python train.py --n_layer=15 --d_model=128 --n_head=2 --n_kv_head=1 --head_dim=64 --d_mlp=512 --vocab_size=9894 --activation="gelu" --norm="layernorm" --norm_place="pre" --norm_eps=1e-06 --positions="rope" --rope_base=10000.0 --rope_fraction=1.0 --qk_norm=false --attn_scale=0.125 --bias="none" --tie_embeddings=false --parallel_block=true --init="normal" --init_std_qkv=0.0414 --init_std_o=0.00755 --init_std_up=0.0414 --init_std_down=0.00378 --optimizer="soap_variant" --lr=0.0039 --beta1=0.95 --beta2=0.95 --weight_decay=0.0 --lr_head=0.00874 --grad_clip=1.0 --warmup_steps=200 --schedule="wsd" --decay_fraction=0.755 --decay_shape="linear" --final_lr_fraction=0.0 --batch_tokens=32768 --seq_len=1024 --doc_mask=true --train_tokens=210900000 --steps=6437 --dataset="wikipedia_en"
Each number is 500 + 25 x the weight over its row's rms, rounded and kept within 0 to 999. Layers, rows and columns count from 0. Numbers have three digits each. The size before them is the row's rms in percent of the matrix's.

# up: layer 11 MLP up, 512x128, rms 0.22, rows 71-170, columns 64-127
# down: layer 11 MLP down (transposed), 512x128, rms 0.238, rows 71-170, columns 64-127
up71 106:496456503480506468507549492526528459513448487470529494477489502491482492481527487514481534524456528497490520528489485456460488478511487503545443466517492474505526466501534463498463484483463482
down71 113:522517508455527505565452533509464469470495580506511490516503521491510573452500495509486466461459497482485488507499512450526504492475507569462482532514530518534486491484459512509500454487470506
up72 103:494509495482484492526480462520520523538486469528474522499541495505488505502529480525522499502539457507462466484484465535484469445445459539492537485486467494524537503502469529520490511494517513
down72 099:502525526522481517501540482496511518487443494481482530524457496510513503480530516508474485504471574531515525512563545480509504515492540484524496468529544486496489495480458529538520472487521482
up73 102:543523483492533481498492523504540451473469497486493486553525507495501480466539533495541488499529476509513486537548504489492510526475518480490480509488508492523458491526549527507485531497517516
down73 102:516511524510492517482517488497460500458503562512524470514496465504541480489494556458511514541497519505480518514513485545487517495486517518526489517496547487452497487497485474497430502447533526
up74 092:507504492522445538527510496534495512505540517476438487501540508507443474525487475469493470486512520486503491497445509516510453530492525483474493491498463512478520529516499476443479513511522522
down74 088:464474497529536510479522485507512499470531485504509531509439490488556511466496525542505519562491467492493488510521511507488511527538467528529542532498530504510523489482514488479490537460439518
up75 104:487556498501464511513552514510549507484483492459509472495486502529509523537485473469521492445494477422521479507511489512495475488520481492542485516509545530537549492516510531473507512489516518
down75 108:542509522472458498497495432512487474520499522539534465494508523488527531495512490515499533494507513500500487530501544474501494449498510495481542538495472493560489481509505477478474521492503526
up76 096:454536505518500504483548484523504494466540464532460478524493472481518548482519453528526504439509473502489498492494497485518501529517521494522494499500502515480499508527523498486516494487483516
down76 094:511502492493472491496448478513489485509517497500482491448532518473492525506472506490491466498547470459479492526479498503469489500510506455542519524511472518473516507504516518479508499489463491
up77 099:499454479512496479526500512530534522487513489539455539469483533469497541509506544503470465476495523503504520508491514492496479504420454479542497495477583502499509533491508483468494510508528515
down77 088:505532435507478520509486473515481531450490498504526459516487464501496449499508491458490518504502497472497474503511522473494482473509520449459494525487461521514455469512501504508486474504505511
up78 097:466530504535537485463498499520491532521478494506495517507490515494421479527455491517494505512480505541514523454529464516476493540503486586479440544520514500502519515501532528488495507497542496
down78 100:482484494488498509498516493516497489484502490446457484513497469525540487485504498485451513513472466466485507540517540501524482474507515443513503521512483520468522496483521463462522513468427489
up79 100:527506506500537450496508529506501480487495482504522490523482518539512506493482497539562459489489528504509517529478470532471550482508506479501472536526489514475500516509427480494517472534521524
down79 102:489499486559519485464507490499507421498490549522498476475492515511464483479451460503562469514479508492485453491506535471499516457502471482473539519487505507487485496518456468498541505492517512
up80 102:471496485547489495499530511482515474516476502489509533529481472532489488522507464468533494471498501497510535498503506484527478520513509510473513529483520531533521521519580508522511502513522485
down80 094:504497528492528526498515473501448526529509497509441467460500519488509490445480530500474528515539476490479441538486509445480500490506500528449471505453494507498495477493459537478480462461541495
up81 099:536493505497498470493478459510491446526489493458505488464488505494476511487530503455468471500479509497479532483513475487512526480478494503534504568472478475469482492492516498507493486480546519
down81 104:557465508524514491481470464522492509475497516499514512512518471453449481500531510515536524477537488479500488510501503484504526491491508468459539497471481509473491512471493484467497496481505491
up82 100:484506504522503486479500458500466468528500516520527484552500511501491516482514483509512506485513515520487501532505459511506481558496535515471468472485499569526500492522521548466505450510466485
down82 095:476496516526515531510502514487555466552502500471488500482524466539491466509520471496499506493497480471530469504524542511534475466502496481499490522554527455473545492528490449510476542537519544
up83 097:500464440521491495473528520512514531488476498498496488537511457527534481509507494457511471479485488521476491497511509502483515486443502460500498537479496544480492531518522552503465491475524494
down83 097:499486525506476544514477508499507443530476502485531512499500489493483483510459517550495494470514498475469547455553486531508463492488502498510538438518546498472461477498466474473504504525540475
up84 099:475517503522510516498532523494475526532485432532484494499502508502509487513505460484521509570506511526500457483449508495479511488493509495507533466481469492524481493479506514487505546521484484
down84 096:545432525507486481524499484499491478462460503502509532462483508500522481526498472547514498507493518500492530533498488521495493481521487504475467531549548520466525496495517452485537501514486463
up85 096:457499486543523507497488474495475511517475510505499492522529507464446508481490504520510498482523480477501463472527484504466426549476505494527492513475453514534500510544516485441498514484462540
down85 107:479489491515503537515554430490543516458482523445486492516528506522454480495525509509524505521518488525530496444513506511519447502511487513461521522505495487459530542483510531500456483457508502
up86 095:504500504540480507471513551497473549490520496502535510511522467450472517495490499497525477471504477534489537483501485504454493474469509530509489501453485537508507470457515478525518468476520523
down86 096:483532477471502524551509492495503469489473498481453513510487512540483482526498482523480476544476512479554502515524467543505491537489491485505480483525507468474489536522479511512478530536423494
up87 106:481515511512499508528485441498513473557462506530419485510517529493508485525507484480497520471477524520560471491525489499481521533520465531471540511521517502558539499545472509466511485564519491
down87 109:476480499492511499500453484502496534495502489505478488487480535538543482465464563486489530502538491444479508517469508497485462495512513511477487516503503504483453506461468530466509525481504498
up88 093:484520532529548485449480479530518513510519503491523496525506474497514528463520544477498502510443505530511491478513548495463467501505498522487472476475474521491511492498511486503531509503522573
down88 107:543465533522454482516525512509477517467492521520465523530490491488509454485450487490447499504557479519489558491497528516465536514508514491484499480484522509512497531434498491469515506489517462
up89 093:497485500510498463469521464502525478522508474485465505476504514532549502463480528491533467519513475492464498501439459492520519493469488455490467516481523422527475495508467489476485467561478499
down89 094:502519519526504466494517463478528452521494478481526494505520471524478461487505516502445537475458530501480460507497527534475497495435525515502537498525507516513515485500477507489525555479528499
up90 102:462509508541536473477534504510506477488472505541464503444471502473474461544549496471446488487481515501497501500469506453489467471526525519521503481478545512499497487513552516521502460494518562
down90 098:493482459500515515472498475508517497534506471540541476519485529537527494546446546500501469469493522515509500510495456471513496512460471519473501473554465473496507530510473518495453550518522509
up91 116:545512477529521536507478495518536494506465479517468516480495482513543500542515457503498489531514523465479468484527480493480532498501462494486477484519530500571485494529568516505523535526480511
down91 123:518523531548497469538482492497467472506475485495518523510498507516523546537505486463470566500476523511491526504558463536525510433470558504487495495567522465495479514474510488485444504518501510
up92 097:497504440541524526478497472511484470505530499504499529459479535502510491488518510518514484525550507492455530467505477482462441498486488509511497552479506507486479544462505481486477499474507514
down92 097:493509483490499512510483445483489486479439452487526534551496509529527518470475520473508523516516490490520499477471493495546502552493520520538491503454481503549493529471503470501515474534463534
up93 106:500512480463531496516501477526513490499516470516461480477558488542461484458496478477508519476472467507492463493494468502505531460480520472472477501539490524512497466526509465483489470502492504
down93 107:526485521514507501531515502506483469490479456452514540499532515481506445519462469526493518486515493517468479496535515473483495492428502475485500502451557474526545483488480460487482488486459497
up94 099:474510523488493485541487469488509507533509523488465458518473495491490487428522491483514514497515496498471501506483493518483512510506486501543504512521497523504504497539494507492469524548524460
down94 096:500530497476538469480509480495475501492501533503455508482472478523501490503473502470547528515510527487513491509489476502549538468496553492528546544454496525473502499500504490485564509459484477
up95 101:496508438482494479496501443503512474529453500516516481481459532428529513527507469518520513485501514487474526452492542480478510500544485527554498507494516478498529518517506468476489495496502502
down95 098:532475502515513503555512521517486436503466505508511481480497465464543529510506502480525473483518543501479533502525479513503522506464494475516465502497462509483473539499486475525498514526438510
up96 093:417528465533476475493491460533486509516500491489503498511486491508492473495533521489479517483492496483521543473511526524431487532508542488502532491496482525496526496532517457510507495483492511
down96 093:532486568510524513486505538503482495529521529530489489456475508469470548502467475485512465579505516452499480513517476464488520503520458511516474534454533475464469521480519549481432485504494527
up97 098:492559513496495512456502528503507523456510507511454507474525465500494508588509481496444471539494477502513505502505481533431517495485529506533500534468504473498513532546481478479495492547483495
down97 095:532483481485517429524480476467486513466479490504454475497465521505509482446470521501518509488462518504497473521523510478529530491454528518477498493519519529507532485477547441499515460460523504
up98 096:513493493491477512512488465485538508525522528479523511578469517508506490514489535514508511477481487540478487500478486529516480518512491505481509491514544551491459494514483488511501488550491528
down98 086:485490486496494478475487552496470534480463484513467497466519478490512503478519462515479493534525454519516527491500503506477509515472523487526475531530515465480552511492491500487496548475486511
up99 103:469509479485478447494514504553522490519503481521498464487484544465532531518507458519509470499471506510512493489482454520494496481504477501493496518462509472529455497513497438511521441473472544
down99 105:496487422488495501543498498477471532484538476461478467491497483473516467553544456505521528524444516474488509488554482476530490506499489486539502510524525478494502470509504507470503516560550489
up100 087:513520539482508513504449504474536453481561498509471532466460474483476508518473541488497478475535523531507547504467538470478493510549501462458493502472549478505442468499505451523457495487446491
down100 084:506512502493447491482536477464469484466478482476509437532499493512481484481503533504494500488484513510522441490498512530511520522470491497490511485486455488488549542486535510502501547479550517
up101 105:496482524511502497511485469520525459540464501439549473502489501519512438492517475480469506495510511490512510512519527497486484525459527468538508527494485492468489497493435489502529512545518494
down101 097:494473487497485498487519534493468548561535506527499526520507527502491462504418550474522486538492492498497536484470528499489502498524489501516482507498487515511485495470452499474523494489469499
up102 097:477513519509524491491470432541483514526491473491521509504462505510511528523493474443490452544475465487534498513508499470486490488510470461472475523482507519499484506522489512534506500481515505
down102 093:463517494473459542500511536489458523523491505529504508495568496496501492520525522506529530469501511496499515493477509506513536527492487500568503475452533503459463472527495507470480505525584472
up103 102:476542494457469537490505500508482499529453442494518479519455496514542513525510484481493498497527489509487478489514491498476475495521460522527531537525527568487514525476508516515502492503531554
down103 116:525513500523520580476482467499517513483471480485488505509496534519474554491502468461459503524542489500551508494504468522513475501508499479478528520512497482493494510511482493511452510528485501
up104 096:522505503457461469486502482471527532521498479498514465517504494502505486504533512481517480517482485466531538466491465535487557481503511462529500456462441517455513498500509452487522480488502526
down104 096:525506469575529510484492541503515482536517508496529487474499489463494511480486470501502506466475516541509534472487498485485513501464494557462508514467528465579513515550504512534482483496514502
up105 094:461541517476530527471535456517495536520527467514508476515508475478461545540509493464511490472529481494500516504471490460496508487481534500538521460472517501458481521473457513520477494475483522
down105 091:475469431560490506518494524476532574478523513538523499511488490522494461503503494519521489499496508497503552467502541523482482500474478506453498483556472496528519499513535511484558530529537495
up106 105:518502496483515457517558438498524498486477468540470487513505517539486475521513497524508457488462525483497501508458467473455548501463497467537476494537520489549524495514531504530525486477474507
down106 122:508514516462526474546537490474511442555536506503515485463511489497498506471487481477506471518489589525462466499505466466509528553523477461488508482481479502510489516550522510480485498485521491
up107 106:511510511520485492528533483440499508453514511514478476485484501515515541532502538511497488432571493480508525495537524464475527464491490478513490516482517489490486524492524479484500533499483460
down107 110:496540499475512548507465516533489523527470510502483518494528532455461467554458501484512515512563512488516488447522489503483495521519508511533527513503495497491533484502488565528472470482490498
up108 109:499485463534507480527438499451501475524495505509459518505478482446511502525484509486513500461521552500519498488505485503474512453540479489534474549490494524538512539506481498510462491505534551
down108 113:500454469489494518572482484459475511582517510535512508489500509455500575494490518490475469509504498537490482507477503523498524498528515524545482499522479468486509509437519481534509516504514507
up109 101:448471522510520500482452509550500512553494515530472562492501479506515533503444509516536479492488534500481491490512524496515507510491486465494476536457481520527493515568508480491496482505472508
down109 101:541480455508478522548460511548503433511473486467497486462452463516505482485516482502500515519522541468491486502486483491508474456537519470512454537472508503477508526504528456492524561516460450
up110 095:451478525529526480490470491481529503500447490489486490522513513527481504497475478500494498492526516475494480501539530538525471498511483502526498511503527535459511491540509512526527495462485484
down110 097:494509472483528498483527477487523497479462498468484510512511554477487524507508490446507504507500479490490516588534504456472481500486458508509525489509486524518491475493488489525496502489460466
up111 095:519463507537505527490513502495494487498534518539522469525463493496508522514490472490540487513512510485500504521480463489516472534499445516524479521449464540527489524480557469529538536525529502
down111 091:494511472509487493535492507525473497498507533476459531482543500525493461511560529543493547516481502476528538481502534529494480504529518509484520478548517490489488473542480538481517482485529507
up112 099:520534512530502479505532517470546452519533510483497519506497535518491546497503469447497515500519517515525474490479534502493499493475508532505480554481517521481515484500500486456480482523515523
down112 101:488482447507486456463512526529493545502501473463459521485534493516478485526486497502528538521504470497506477501520482490513475456520508485478479531513501534554496476546529471520527500490489512
up113 097:476522540522544503477500491540521514512530515484482484518514537484475516505505535512529551490481501505501478431500469519470442466478484515489493522520507514504520463513484525483482495508500470
down113 104:492520520523485524488476534499475440502494496484516491492486504535536494482533477492523499468525509538502490456483516500525474475476516477489497479514484462505515536528498479522521515484502525
up114 107:475538547532498496478501518521486492449464502478466487524477535523467496532495449491471523489475499509527533503548516484482484517483506480532479473551470491493556522478533497508523452489490501
down114 107:533490469482445470481490530475509484470503489507511454484498477432490519469457526497533487536529542500524515488526547471533489490479496496486495518505519500432524483507542530474523505485544498
up115 100:502522518510504505471492474479457485495492471465518496509468481542518502505478478467500503510487516464495503461481472530488542510534480497485459504525499478502441484505497494533505448497492496
down115 098:487485471520545449487524503529530520441481482513484506541500540500457479479557529539540472501467481538505557486516527520482499521489492501521504543490483489495519480473528508498495509473550496
up116 096:488511550580524486474496490493477490522491502519480477509470485497542492492463511487500519530474496506507506544513510517488447474488515513543473496483507522493547520474528479511449520435450487
down116 098:528510448447465569479485502522519490496509498503526501486509509463478438498514479515484481465562523486546494492487527471507487514491504466468498475515443512505452502558474505500503478547577497
up117 108:550436471493514467508530512488528510530520496479472483485508549484491516511485512449513533523434507504542485493507513525455466425486474498479507517495517503541520491489513463506484487524494510
down117 111:498550454445496460542520456528502539467497443505458469505483471485505529473496505521557467482486491485506478486496454498546504473528558500511489483490483493497508516498521496508489521500485475
up118 102:508474503491503499499480531471485496501499506484540520464534540441495479498510495517501517503507465514485492444521483507444455457501489490496511475504544541500532492496518483526488522518504527
down118 098:461542521510513500468507514488542439506502515522488492519505505557506546482487541508452533537485489519534522474483489550509484458511476506491476493518488488544447514476494517524514525470472514
up119 099:500535533500493495455521473473542502488505492510481508491444452464507497523511473459539501511482455500494512481519544485503499506506522476526487504442501499473480521529499480509541494490547552
down119 095:483501510491488511488489489484485524533485467473480423554479542482507479490557489489492480492513506500477505539458504525536457488482522503493493485537481498500536548487534469529495506496503499
up120 098:510471527495473510524517526509563475482523543519488463521484453496493478503500466525547476467559530498493511449533511514465507518504495490497495497533520484469496522514512511501523514519519526
down120 084:485533480499490473472499491499465482508521502459487499481549502542502493499481573478496527494498522508485529558527508497510517467529506529487519517509490523509538480511450477514537509484466484
up121 106:481506525471502533500493503490484457519504519513489515491471550517472494506527499462518490502489507444517516461485514477493517495499513469518521428476462511525503509497508462540525483530490486
down121 097:490494481508491481494512516477486529531502480514485519458531481514507453527511497464507546490477488490520529528512459535530496498521450479523492512450514492474531494512477514520490494468485471
up122 097:584449500460507480496500490517512504488474486572488486518485521503497474461520512516489469462457503506467519514489495473517497502464529490499473482509456488569482533500493539539448516500492537
down122 112:509454457501496512518520504458551501518505509517481462481498469521531476470515568500556504522500493508494485537502481517534496498517502525498523521504507509450509468512462496496520467490489536
up123 103:545473530460504517460466484478505545529498489478516492506494463499507515471492495485484490506501494512516549536500499538462482507492467437518535484471492549486487524520526470521554500503521506
down123 107:523533498549498499473497525476509567518486482496495501485507531515522479499489528515531464488483473501482526486491510498530495491463509511552514474465500486520514485502543473488506504500507445
up124 092:531506465522493550532481541489471469481491495475479540481442517490519527450462544499502499513511510524490456454474501462467523543474496516527493518499469495499482510478477538515469514481496520
down124 096:497446515529528494468514524498510507462493466497519516495520448463492447520500468508487475502477539500521527512542500519558475566491524487550515503519500492486513539508520514550481457493482512
up125 097:489512485534507482546531529515526487534557519477486482501504504499497482527561519508528528469475453526480553455515532505484532478487482553491494511432503508516512491496484473492506492504460500
down125 088:480529515523486523502506502514456471517503556508508478513500508481533512469518430517514490519536511477519474507499456484470509505497500469488514466543502517467485515528511481460488473477500501
up126 103:485507501480506481466504466471526523469503493501519439480502473491534503494523470506526531496515472501469520505475506470448517483509515454471524472468488509499495519499500488495463519471471501
down126 094:519467445495481483506479538478513531424479500535484484528541504480496514509485504524510517482508449497517503492501496520473510503559472494496518489552533499493464516532530482539519485479522519
up127 103:519505511505541520503512493525523517507485498510481525530455530490489507485449526524543490492489490508461458503471496555487504514498515453503514520515505477492554469489480466489471426519498507
down127 099:494530565468455539487480485495532392502495477494515495455499482491521515464540499511496512524506563520473509501533478513522463509519478514490467465497460499487485545498517495528505544504555493
up128 106:498489467507487535495485444506485488518502510503503501513526490518485557512533519460500470457481482510513488458499527490486491481497484474490485474507494548492426497510482512538542497494516541
down128 104:507510476504527479510513468475517510502465521538531491507473496521496448457465493500490505493475471515440518513536532505506486478510497539501477498478472468514458472527522522470471485488499484
up129 097:475475494487517501507521484525475488512483515525501497495464457497438505564508516488528522546476504499489478449501499518477483498481519504488525481530496497517528473521456523483487453486500525
down129 097:514505548498496481483496524467493451489464491510497521498517496498542513465528526525505496447520518530474541499501475452499511501454479477535492520476493512482525524509486491504545510502515460
up130 092:482462480495524481538507524526463476540525510499493507505507491512477486526469514501511480534503478549544483460506488473469502490500510513475539531472502493467479496508515503469514479519515503
down130 096:542470552519478474495493475464548518511459467541500477513511480506536491515521513511484509501468499476459537495447486536490510515502507487542480475548492543523509477489511464499465511518485496
up131 102:488490555513496476492527476520542496535495499531522479487514478506540525498513529506457526480510512516485500492473503538507557478461502520516524521483493524478503485488498505555475495566532506
down131 104:505502518508518529518470472508494491512469545498482539508485511515500474486462469508459540496506465522483540498483539499509477520500510490501473533537477468502489496491473466446504506458449496
up132 099:487499494502513489505511484508506539483446514530509523491467510523526519481517474474508512511488525524527473490492514515513500491531495478537515526498522524498515528520542496555462485531481506
down132 092:478541481516480517505483470506453487508536470503506500495536504479491528520472506519453525499479501480492481484476518483488479465528462524499482468508484463534498497471493568511448531541503470
up133 102:505468468504490494466495481472492528507465473502506496476499477520501484501532438514507509504519521478550460498499491502452477532508452492515505482434505519552550534455528492482552498476527496
down133 103:493535538529482525540500515516480500475499500521465490501523509526456521513480517520517498502476547483500536500488487561497509420537521516501507494527511499471487442505480482518527488474504491
up134 102:485529481468558524506495518472505473515470503489476507516501529489541519528493531475519521489513483502493475494509466473466531502473522458490525487487529519469517475515518482502517457474475505
down134 095:493492536505458502475491504520506399505507482536544469491505471507483536487497473475512500510504537534554515486469486514489469503449493497495489486507494489514496576497529503509497512502558524
up135 105:513549464515504483487509557464508500543489500445484531484509524516533521473502482508520500491527463510504540474502505480443519458487484516532483530502540516508485485523505521467461508489525508
down135 112:544503478510521509545481559509488553500518512486487500472519512514524521513460540483524481492508498494501496518481540490464489446503472512508495528488571507508510484533481509481496558453536485
up136 098:493438522486461512547524473531509539566469496492529496492530507491512480504491502539481502508515528538528537489450503456470479548459489484530517507497527495502546500499496433446512485511496526
down136 094:527522470482562528457511536493514496518548469520509490544462487537488509513490524475514507501488488526519489529483544508530543529519478485490470565504474543511503526496490506527504516503497492
up137 097:492487500490527487472479527460471507465449479523478521494485512477496499503489486448467463469481513479504469474477508474473504461484512537490533497468489496460527515478491456545478476502521456
down137 096:466512502530487490535504448503559489474465492529535494476445500511485421526529482505525513529496482531522515472491477531505495475501462434497455497523474510497501534512496475506470514469492541
up138 096:494561494533432481507537501486488507515461484498502513518473516516462522472470538504482471487507483506469471477507464491508504492504486496494495530503534492486524522536491505539480471515510498
down138 093:475525477462544491468470509512487462470497522530498495493484516500524523485499529486483510497517525509525491504507529462474503498471483469513541473485523467516506465493518484520494569548487498
up139 109:477502489486528469457493482486529500537537469456477471474505482495536513453520491473472482474476487491503489488466488455531491499490505467465509515494505495500499500472480467476532464478541522
down139 102:517551526493508520472513482548554515508562492501553472482473480484486477456489550489463518515494473498505524488511497513479539555468496476545491481490499533525511490541512528511515495500502501
up140 102:550525530442495532494526470488545445491543467464495493496520479475483478476498517503519490535498511503500501479528490492441521486485491494512429533539504463493481485534495497499504460500504507
down140 110:502551475487525450482487484515453488479525515521500481482499456487536540488466521543542456505475502501470510516505498479536496464494546535475497478474471538493491505504501475554467543478517505
up141 096:502523531499488503488509493483529478492476479494480481496475472524519508430472499521524528480495503512467544478487496500500475559494489491508531512464469491475513508493501489504474523536543528
down141 094:503446490449475457520475512476464467492503504506516508478506506482499502466536510488498521522478504541513493512493473469491495501553526502444507536526513483512500505492493470505508504499517533
up142 094:518525476484536530486499509550533463544511500492487517503494533498507481492484485463520529463495512525502543560535495512510500455493514530469483531463573502490498461503477525493501465503473498
down142 087:493502486530495505506487474470486567478524487487491457520488517451500469479495535508517489514510481490482450494520492516527491506490532474548470487553445517506507511467501482517510516478517487
up143 093:517476502510477474470516486504489434488505446535499519506487538512523519487492499474491511496485517494553498443486460489475490511482544477512483482477487458504509513503486505473525488485515503
down143 096:459557507461526460484486528478509504515511445550524475491494526486477460493473529494507518500474518453491517512485524520458498488482497514462490556482518500510468485521510526492466501463498518
up144 102:498499548516542495480447500527481489493492482491476497506509442495552491486503544490494511477491498491496539509458443541487473499481474509467507458472491522536496492532522508487490478536521539
down144 102:503545490463528507507499517487513540487480493511474524516428504532500499534459531530530510522505512531497551483507521474521472507487506503504514485460495518495522453510473537484486474472504483
up145 106:460492488498534492469520486515566468457496501439502492502494497514548468461493461497513505498489466535468492516547496533481469535509476491550511493501520526514504479533536518502490480483569562
down145 102:534466569485509522515493486512437421545467512528499520518502522496495513496506516527459515485520535485510513553507509450503487518496484495473528509500484527500483516461506494511484544531537496
up146 096:495533502477509521517481501493489512479489457498445468478504473559507535482532463529515529487507523504481468483487495469498490518487490472489474501481459490501534491499497515481486486535497517
down146 096:472498468502520474497497509514486476435481516475529532491488549483473522521516502471539475498515504467533519504484508562491491476518500492477487486515553531543523507523499492509475509479482532
up147 092:502511496508444514473539534489512517474518518519498527468508508572470473512492532504511523522474546498476532498532496499491499518488498455494543498510484534441535470508535499503495513493507530
down147 097:514516494485535490544502491496480492519513486525491451544499489431509547476501482488523447479524493465512485513481496486504507519547492485516465502535505500540483555462518506434485479516471492
up148 095:542489482512484495492504496487486469494493479498503503510471535452486495481506506533521442476478452547536460512501489532499517509501463518495485505441482444546532428464505500511501491492525521
down148 087:500558508533495499485485498506519475483518524494510525497506478530478476517503493501481514522473506499518511486483474540526488530512524504530490479533495503450467544532500508525480447493444573
up149 100:483460476478490544521516491497513508520467478473485501489511476500514520488460497486536483506492453505507507468516507530533501501485535472515482493511505493479510520527528524524499487530447509
down149 095:519537521513516470485529495473485510486539476517503516476533517532551517476484503473513536472509467485482465502542518534512508504487546513516489461460456502485471490486493485540495522461525501
up150 090:491479552510509509473499510512558484473447498515519497522542519543499500497574456500501512501500497496503516486456473475507533535506489504531462504528483532518504545510495518533483474503549524
down150 093:501534424527514483571526478501532494482496513483513507471488509479489500539438531496528545530491481495466475511496518538465493494519532533498500538506528530495548495499494486472455532485469428
up151 098:476485502491517493461469484501495476505495527476440533442506491464501498479475520512471457507520485494525506480463486531522518508432520498546498479488500485452498506520480457492519484534492485
down151 098:482530445479518506458470456518519492550479487498462483474499527466510546496474491483482485491477481510478472505492507493481561505460528498536544474506460501457489523505517517464521510491508473
up152 110:514504496525515501501470449517496474505482521487481494477507506507489491480484506522500506466490506483458463492505527487496515495527535534534505524482480508443503523502526471492482490516462510
down152 109:496457483489478506543501525501483466481514517477465464473552476482492484477475470516499516497478441479530478513490498522512508484511478535539477520522511480487483550501522475461532498529494454
up153 099:514530463522481507448489500470495480524492529487512464514470476463524514495492504512489484487485524504497550516483491498457510526482498444490478496474479464534492507510498524529484476462488541
down153 100:474511393466505538555473520494487522499465499497510498534532502500471542545457515485493537487493447502500530501533491516479492564500495520492493461508477514483493508491512506514517510497508523
up154 100:540517517486522461459470462508511456514507481539496497497493516522523520477517470511486509529516453541469471464520459496506436492526514503481496498491531502474509493525557459492535488503531481
down154 097:494525549453500510550505490516474498473494454503502515489528520523509491494517506471515478520523499497510514529528554508468485449496500509468479494529490554520511541505507532486511521484522489
up155 099:499503478521468508520522539525496542519537477481468486518508456526478499516487453462474516486490494511507521470460469506478474487486473526496496524497503504525523471519480520488482483548496500
down155 103:465477510488521466485514471492477510517473497516522506515451505500484455492509527530522470513494430522495527496497513494492495525459491445485485480500502500525531508467548490534509588457511497
up156 110:539502514475509510500503500485542464517494528524505505499517503507513541497558535484508489477511501469502510470508466489519505485523465513506482534511501507505496512497532483488513462493538515
down156 119:505463526458541508484493537492541485456546496503471515503516473526486529504477502495474495532532449487521515521495544516485481521479499541491495506485473515502493503498523485579463484506472487
up157 105:486486494513493487483485522500485446497485505519441505554497513505524486479505458511509492516477471501510505435483506513472439493509501523501488547493502485505506497478538517495491482510477505
down157 109:524513467522528494496500490490526565521497471495547514488517500520497514482509517495526523552512495496503515507518491536495531525510512455499505472504514525519515501513478469507465488460502527
up158 105:460488528467535514463485478477490476489531475499496478532511485530523543503495526486473467487468485476505502475474516488479540529479522481505477489468517541469483503505525464469552514499534482
down158 105:536484539501469461539489478508503510509449496484547460521523493430476516439497504534504498533489507488464526521454514481488521489506504510493498535478517482460461527509525498502534522526497521
up159 105:478496461500457462526500475509542424477509488508457487499498500496502511544539489492522508469543491473509491481541492511492510488479520519462477515487497501523496515542504525508504557496509511
down159 115:530472510526485509515495497529540499492481514565516489461484530455498538508458503509504494529476502510507478490521517521501491521512484500466557495494482478486509529516470508518487511503515545
up160 101:505524515465538492533436483536508500459482486493492494521536524512470504526494534484487512522522517493464488470481473569486495514500480511515484516546489507545503510537541490517533503500505506
down160 095:532509487481519498502540517526500474489547503487475500477504505501509483489466518496493479490543485499525497469510492435472516452498516477505512498543521524515497491537506506519521440448480472
up161 100:480472510460523554484558502502544514528482472533497497516489468516496497488507499509505501466518488457484486451467519480489533488465507478484497522486476506532504502484469552514507506550512471
down161 090:492491531535501494515484508469490532460485547484526491460478524480516530531561522440518502540487525514498519517517479531494482495474532537500482493535510483483503462494529482531538532494433513
up162 095:491524488509506499506515507483524474563459493472528488570501468566515497478467504498495487513517513520560550521491519534499469539509504470513477509470460516491503561517519492478453522519466494
down162 092:520485501470480515485500471505458471501505534520504494421541522467531504530514538498522523461523494477499480490497494486507491526497521552498520488506540515453518420519514474508511490482558526
up163 096:511488479524510476493495513483520506533504483515511467586471484520498517493464525520462500474476504503478448476516477496485483518511514513530496503487509524494487489475442539494488461506518466
down163 090:486525489468490475485493473525516500495518542481506553459489506467505438485550460492516472485516531537496549497508524514510515478468512493484480490511485463524477461494528513493471515486459455
up164 103:472512480496489518505509502507551501479454518498524487528550518504510530458501528446517477467466473564510527490488522533506477508485504458524470471528519504512506505508522561531485512455500499
down164 106:534508502503529476483503540502501479500474551539551520533504547505510510513485514513508546479515452494478487514526519465502502550471504504495505487515490462564478472464491509493542518434499471
up165 102:486512472502485515449503505451522466526514476471482510488514472523485477519512477500501477495478523543555491520504502490486536515469484480519491493490467520539513513561523469483505411507508490
down165 103:542508537474446498510507533544507471494472505516455502465494544497542539494470497503490527532544562508526489535524518525488470500477491503447490504462474457481506468511498521547483496505469502
up166 102:512496520513517533467507492502528502528488475538511481478500453515490508491477461509470514535488531474503541518504498487463532501495495487498435490494497540528500529476518551508472522505545559
down166 125:512477529501501514507530473491497503485468474487474472485497448496493504506519501545491542532488455467511496492518506489524528469518557472506524498531490493507488501525544507535545541480519506
up167 100:538542455483518479463554483532524515521511482509451496511481545489465488511498490496513459510489449488492512508508522498461498469518512476501498499514504478521487493503514476503544488473538517
down167 103:517512505470461522511502515528537472533508482476541491502493453488553515494491514513561519498521506490453475484484469509548447508528475467505521523515538477485495489495480476486493503493471514
up168 103:460477486468477481455500505470533475461486512463456498485534471536541530487482512472561503492533525512532503494533530498490491503483505502473451488510508502488527502477511490503481496518498537
down168 110:494503507513454523529528512527453487467494510510485494510491481480493514487466502495479498528447501490517475502517509487438534505495460536506464522516545470517479479488492508495488526501472481
up169 105:537502475519497477498476491541503497503485510511513417489477467461534542507503553472524494491495477527513495480525509518485488498466476469472505500472507526519478480495489490485500518483515518
down169 106:497521497512509468487491478522492459513486542535480528513537481476490543463542525487520462495553521520511523525519499525545457477451507507527464488489482473477503521501535513502492482523547515
up170 103:482518499486459494490525471463492492491517490513475486547519518504494479463516493462504477458510477489531468499481432489499522509437487492528471481517503553499503513513475468499487520483471532
down170 097:527473489487520528470475501531532492465518536500493517435469504523545531521462512474530528511484531524477497464535481514490500496466466507495496486448500479489504467520480504475503467488540536